python train.py --head_dim=64 --norm="rmsnorm" --norm_place="pre" --rope_theta=10000.0 --learning_rate=0.00487 --beta1=0.95 --beta2=0.98
Each number is 200 + 40 x the weight over the matrix's rms, rounded and kept within 0 to 999. Layers, rows and columns count from 0.

# layer 2 MLP gate, 1344x512, rms 0.105, rows 1090-1106, columns 0-63
199,156,115,199,278,187,221,161,234,273,204,219,204,235,236,174,206,194,243,223,244,213,134,197,199,99,273,149,248,166,239,237,213,224,223,139,234,147,137,244,238,137,106,161,232,188,267,219,170,208,240,200,168,166,260,108,159,155,226,244,214,254,177,185
204,178,157,202,223,186,163,237,198,196,158,203,245,150,174,276,184,258,240,205,224,167,173,232,283,137,217,179,189,222,203,214,214,189,187,158,228,251,325,210,183,153,138,201,194,146,211,244,200,150,221,268,157,259,180,251,192,259,253,219,279,192,234,228
143,171,187,251,148,220,153,140,291,222,278,223,204,264,125,132,101,177,212,256,135,192,170,236,240,207,167,179,252,254,191,217,189,253,233,182,203,238,209,208,268,214,156,209,216,254,259,241,245,192,148,172,144,266,192,191,234,152,241,204,210,179,197,155
201,208,229,179,205,186,157,189,149,205,198,181,303,257,254,196,169,269,199,197,177,227,213,229,250,181,339,138,187,212,261,256,218,216,161,168,191,261,258,144,253,190,228,213,176,195,255,123,205,271,140,202,201,204,180,196,229,229,167,288,218,215,233,195
203,106,180,231,169,223,242,187,220,184,245,184,200,263,165,184,224,167,230,148,150,165,224,175,168,207,179,225,202,190,208,217,269,245,222,210,251,177,144,123,315,160,174,230,209,195,246,261,206,130,229,137,247,228,196,147,212,232,148,183,224,193,220,226
147,248,245,254,195,223,230,204,232,140,183,124,284,222,140,196,192,203,148,172,181,211,246,171,181,232,206,177,253,270,236,187,171,182,169,141,292,164,175,211,136,184,209,241,215,242,228,242,221,185,204,142,191,164,149,159,234,192,136,173,179,245,258,195
273,157,264,267,128,202,171,201,157,197,247,212,171,247,207,182,153,209,184,240,182,239,225,232,198,213,262,204,268,205,232,215,244,245,214,181,178,254,223,228,182,325,276,324,232,242,227,277,218,215,286,249,215,146,180,212,200,170,205,199,262,121,253,165
227,173,142,165,232,256,119,156,221,193,205,252,227,182,172,211,160,228,210,196,149,168,207,227,231,212,107,184,173,214,144,215,137,259,147,194,127,241,168,217,168,188,163,224,194,242,229,197,189,241,173,127,276,172,268,197,164,185,193,236,134,197,220,206
206,242,187,118,245,250,253,181,270,162,168,195,204,172,200,170,170,239,188,227,181,255,139,205,169,195,224,144,182,203,194,255,188,229,214,193,185,196,204,238,195,231,211,186,259,191,243,194,194,180,229,169,280,190,192,228,219,176,138,317,203,223,186,225
216,184,280,167,106,210,158,218,183,269,256,221,210,165,262,189,227,254,154,209,195,228,209,225,229,213,185,230,221,159,181,158,224,135,147,235,185,162,187,230,211,233,251,204,190,151,243,213,219,153,205,181,203,205,155,252,233,183,239,120,263,191,159,224
163,248,225,190,122,151,193,140,250,121,214,158,166,254,198,165,184,176,197,247,133,202,232,213,166,168,239,154,224,226,159,206,243,207,253,242,229,266,211,184,203,236,248,96,188,168,234,167,228,171,150,172,195,216,291,226,250,202,201,207,245,263,202,168
226,171,195,216,204,210,237,183,198,123,181,190,252,168,234,265,195,176,207,250,200,204,182,188,171,146,231,297,227,215,209,179,178,173,191,196,128,240,150,195,177,157,175,184,217,172,187,179,146,143,259,191,204,193,216,177,210,221,167,279,177,247,152,147
212,179,167,191,142,224,228,188,193,206,190,210,218,104,199,180,205,175,168,165,265,255,137,270,116,205,203,192,207,236,185,138,234,160,172,194,133,214,231,201,205,208,242,219,194,213,194,230,153,195,233,304,145,236,136,137,189,208,250,172,215,156,258,201
286,208,151,267,244,251,255,180,150,183,249,230,245,270,249,172,210,164,254,192,195,284,157,136,229,142,175,202,246,266,234,177,168,195,170,155,191,181,252,215,212,151,167,235,261,178,157,210,236,183,237,270,152,206,224,169,199,206,181,167,203,190,179,151
307,171,305,221,149,279,154,198,226,225,225,200,176,204,268,204,282,145,207,254,189,171,226,97,186,189,205,140,169,196,104,192,154,252,232,204,250,145,258,193,191,275,239,171,222,257,178,187,230,191,168,209,170,128,178,175,172,263,238,136,156,179,241,120
265,207,188,196,261,143,222,181,225,262,185,263,175,209,205,199,113,189,193,233,262,205,200,140,122,175,224,243,224,223,174,199,228,170,201,191,163,221,230,234,268,128,240,175,244,174,200,143,210,277,236,241,218,152,220,150,248,159,208,160,307,172,157,231
208,226,256,225,264,205,200,202,209,201,256,180,236,240,182,84,204,179,207,225,206,226,214,211,174,201,152,183,129,235,202,207,150,173,174,220,175,194,127,224,222,260,209,168,143,189,176,147,211,97,179,290,196,134,255,166,175,191,219,188,180,251,278,188
# layer 2 MLP up, 1344x512, rms 0.104, rows 1090-1106, columns 0-63
206,285,217,222,282,200,165,152,191,146,264,218,270,213,188,218,261,236,216,248,197,197,166,208,177,168,168,222,180,146,151,144,177,231,173,194,187,285,247,149,174,159,259,176,178,192,159,205,145,246,191,125,140,121,126,226,243,169,173,231,226,248,308,201
128,210,203,226,205,176,187,224,217,179,192,247,178,228,239,173,124,258,222,209,181,168,237,211,217,233,198,237,175,163,187,244,227,232,204,241,239,226,134,269,283,121,211,228,170,152,150,161,252,203,224,210,304,134,107,136,205,189,176,224,194,117,125,148
252,207,225,202,199,212,244,282,200,187,158,238,271,159,245,265,195,129,229,133,237,192,226,212,214,187,233,166,218,246,149,213,239,129,53,176,232,164,282,221,150,213,252,205,205,180,124,233,214,179,151,176,262,209,217,112,176,182,202,165,242,171,218,236
202,238,215,245,318,230,175,216,202,91,201,244,174,199,180,217,178,142,243,99,220,170,248,178,155,231,155,215,213,210,243,179,169,259,189,195,294,204,133,229,231,161,179,174,197,185,103,200,177,132,209,179,187,178,222,269,150,270,206,213,177,155,179,278
164,206,221,152,230,225,176,182,168,207,210,167,181,204,157,155,198,239,224,182,176,142,303,231,167,178,228,217,198,167,243,151,209,248,141,176,190,201,193,233,184,201,154,232,293,134,249,144,254,264,188,157,221,226,165,221,225,230,132,188,188,209,163,184
229,168,164,151,162,214,166,190,211,191,210,248,183,243,219,196,116,130,273,200,199,206,188,183,238,183,197,234,170,132,262,207,212,296,288,289,166,272,253,111,294,212,203,182,175,179,235,176,164,218,156,230,192,270,232,259,174,164,205,216,204,154,151,208
266,263,238,200,149,175,172,315,236,219,116,180,258,181,166,191,94,129,189,163,215,225,168,233,125,171,271,109,241,164,200,172,191,211,200,122,240,264,217,202,259,227,237,244,228,268,184,156,217,188,252,241,210,145,194,236,224,182,170,231,252,190,171,207
174,186,238,232,161,269,301,225,184,271,166,214,221,232,235,251,176,242,179,165,209,208,218,135,239,192,185,150,159,170,250,197,267,138,206,186,253,152,291,208,169,213,200,103,236,156,197,230,233,154,178,188,155,236,176,217,273,260,234,216,276,168,242,179
230,213,179,144,170,189,158,172,225,187,197,165,166,193,252,222,203,169,186,241,199,159,151,194,199,173,255,168,167,244,196,139,217,219,245,208,238,193,190,170,187,235,231,197,242,168,250,168,204,222,195,192,148,161,182,168,164,170,215,192,256,279,135,231
181,205,226,212,183,216,160,219,288,236,116,212,172,245,293,204,231,224,186,223,242,238,201,189,138,115,235,256,251,194,168,192,173,256,256,193,210,115,203,216,193,246,209,194,174,224,247,187,204,233,175,197,221,183,225,166,203,158,161,181,239,150,217,172
227,198,167,162,287,166,171,215,227,199,191,182,234,215,164,189,209,153,201,254,222,250,280,195,226,187,189,286,191,178,180,224,242,195,150,267,199,219,183,254,125,210,235,169,177,230,264,215,195,149,133,206,268,218,198,193,172,166,152,207,202,181,257,188
206,187,218,211,228,262,209,144,151,174,167,97,242,193,181,190,234,244,178,226,229,249,246,240,176,146,159,182,245,189,287,232,233,213,230,215,190,247,194,148,185,199,315,217,189,217,154,246,246,266,144,155,269,232,184,161,236,186,196,175,201,204,246,215
189,217,207,133,233,187,193,246,178,236,182,185,166,257,181,166,244,196,223,196,188,187,181,212,263,239,220,180,165,175,190,172,182,188,183,234,283,105,200,200,273,169,159,184,205,185,302,205,164,173,212,213,228,235,179,209,275,182,194,159,275,165,250,183
240,202,248,237,216,237,189,195,187,223,195,218,188,184,168,179,127,165,119,239,216,186,226,206,219,235,248,189,216,266,211,173,242,220,231,181,146,158,212,259,203,213,96,205,159,235,176,201,176,205,204,205,187,204,215,227,145,180,128,127,200,228,264,180
104,227,159,212,244,196,244,169,148,212,178,228,211,223,194,169,106,292,166,169,186,227,210,294,204,235,194,309,245,193,183,252,159,167,168,146,240,287,239,178,190,131,104,178,238,181,191,163,227,188,219,205,207,205,227,177,179,144,219,216,227,163,135,165
204,205,195,142,252,235,225,241,224,134,192,222,176,262,159,148,169,213,279,226,219,168,231,204,193,182,213,192,167,200,255,196,241,190,259,185,212,164,296,211,206,174,202,221,221,243,166,156,283,249,169,237,184,261,207,163,237,210,239,235,268,174,199,209
204,152,294,152,143,170,235,198,183,198,150,180,254,169,205,297,177,305,201,223,224,174,263,186,222,198,178,164,166,196,185,252,224,217,212,246,155,197,249,275,181,235,236,245,266,230,235,196,189,305,151,69,230,209,137,244,230,167,225,219,221,183,228,215
# layer 2 MLP down (transposed), 1344x512, rms 0.145, rows 1090-1106, columns 0-63
200,229,201,138,197,249,224,156,171,224,169,188,212,238,239,158,194,196,157,187,204,238,215,256,228,246,219,207,206,223,235,254,184,185,236,190,263,282,222,180,146,226,235,209,229,133,144,241,177,235,198,221,207,198,142,210,308,245,146,223,167,144,159,179
241,249,154,194,184,203,253,233,152,183,228,215,183,134,157,239,242,216,212,288,249,143,257,245,248,192,178,234,253,152,199,211,196,184,132,159,226,240,216,199,176,155,179,212,226,161,171,160,136,211,170,204,146,220,208,259,218,229,120,204,207,229,156,223
248,183,224,255,180,157,220,217,182,229,167,179,266,144,153,241,265,232,181,199,197,154,133,163,82,197,164,204,93,209,199,143,194,230,190,211,201,182,228,148,154,135,201,221,174,155,134,162,173,200,143,201,150,173,203,180,241,210,215,215,165,222,207,189
171,145,226,179,195,215,229,208,244,233,168,260,253,217,203,199,174,187,219,200,182,126,200,214,241,236,191,231,234,237,195,166,189,177,172,168,256,198,197,200,194,243,195,161,190,206,207,206,257,306,171,221,196,207,261,134,154,160,230,253,223,225,153,198
238,204,217,223,143,203,211,185,216,203,220,219,252,238,200,314,163,165,252,174,158,209,222,186,229,232,202,261,187,157,203,217,205,235,201,185,280,182,195,139,241,112,141,237,158,242,222,150,220,201,165,191,170,220,160,229,220,204,120,224,187,223,228,208
210,178,197,179,293,182,188,266,171,244,174,262,200,238,203,219,186,278,212,113,216,148,191,280,87,140,106,238,191,118,226,177,225,225,163,195,112,248,213,235,214,205,182,213,185,156,169,186,240,249,209,249,162,238,193,189,212,207,194,227,247,202,140,197
201,175,175,236,190,134,276,247,233,252,166,238,182,229,221,155,217,170,174,235,140,169,187,269,218,204,232,204,176,279,146,266,141,257,249,205,209,197,155,152,184,232,215,176,211,141,301,242,231,216,214,158,147,161,169,194,218,206,187,280,289,182,163,239
231,259,193,198,205,215,183,258,226,173,158,209,209,247,231,225,226,211,164,127,204,188,203,192,190,215,206,196,201,254,168,184,170,234,187,220,168,130,161,178,247,235,180,187,158,126,207,220,201,160,263,172,185,137,149,198,233,230,181,236,249,151,147,206
149,185,200,153,179,213,217,173,197,197,249,263,246,188,191,183,269,195,171,167,214,276,262,209,232,161,175,183,207,202,171,172,184,201,241,267,218,136,210,172,153,257,262,211,238,160,230,199,282,235,224,170,285,195,128,205,146,216,258,209,165,230,165,220
206,178,156,215,233,246,207,214,259,72,191,204,191,136,127,231,98,273,249,171,237,221,189,215,173,227,263,159,213,245,194,132,166,324,141,239,288,240,210,190,183,251,257,200,195,240,168,148,261,168,207,234,195,208,258,164,264,187,264,263,129,208,253,171
204,192,214,170,305,151,144,140,215,242,211,179,173,265,234,258,198,120,203,145,177,172,192,219,285,193,190,238,202,174,135,216,203,151,245,105,200,233,224,224,162,274,197,191,172,264,222,278,229,220,162,152,167,228,148,178,192,192,226,202,174,201,145,266
202,185,180,194,223,129,165,227,211,157,170,290,71,256,307,168,189,241,192,208,192,131,134,233,175,138,222,165,164,169,155,167,183,126,197,160,166,234,194,217,201,203,118,160,229,239,235,218,208,230,199,175,207,159,204,162,164,196,127,278,223,193,190,199
153,216,221,235,215,247,279,134,263,207,154,206,276,136,216,176,182,263,220,272,250,221,197,295,129,275,192,245,192,185,202,201,170,144,221,179,129,233,217,200,146,187,210,190,149,184,139,188,209,221,207,244,173,222,151,101,226,119,153,206,211,150,250,178
209,239,228,175,153,204,227,165,115,168,189,189,217,179,202,226,228,166,186,175,232,199,200,163,269,185,172,170,208,231,202,180,200,243,234,196,152,190,218,217,251,167,113,235,260,213,183,238,177,142,256,271,223,224,196,151,166,254,196,199,233,185,168,52
167,198,218,206,170,242,153,193,186,298,195,261,154,270,238,261,209,172,197,221,185,227,143,273,158,172,224,84,130,282,138,258,182,158,191,228,206,199,249,210,177,221,231,181,233,237,202,232,150,214,176,176,225,253,183,180,210,188,123,180,158,213,292,190
182,168,183,194,235,202,177,206,213,150,209,159,214,175,204,227,106,180,274,228,228,181,210,185,209,198,153,197,203,155,228,197,223,186,173,291,272,228,276,247,197,175,164,174,193,230,215,148,148,310,207,204,243,200,214,265,214,221,244,117,214,262,213,225
183,206,241,188,160,208,196,187,205,200,227,225,207,219,136,156,72,185,196,121,251,225,163,192,215,207,119,155,151,158,201,199,248,182,185,160,186,194,188,248,258,181,176,227,220,193,236,224,251,245,161,189,276,173,246,201,258,192,177,189,188,158,215,244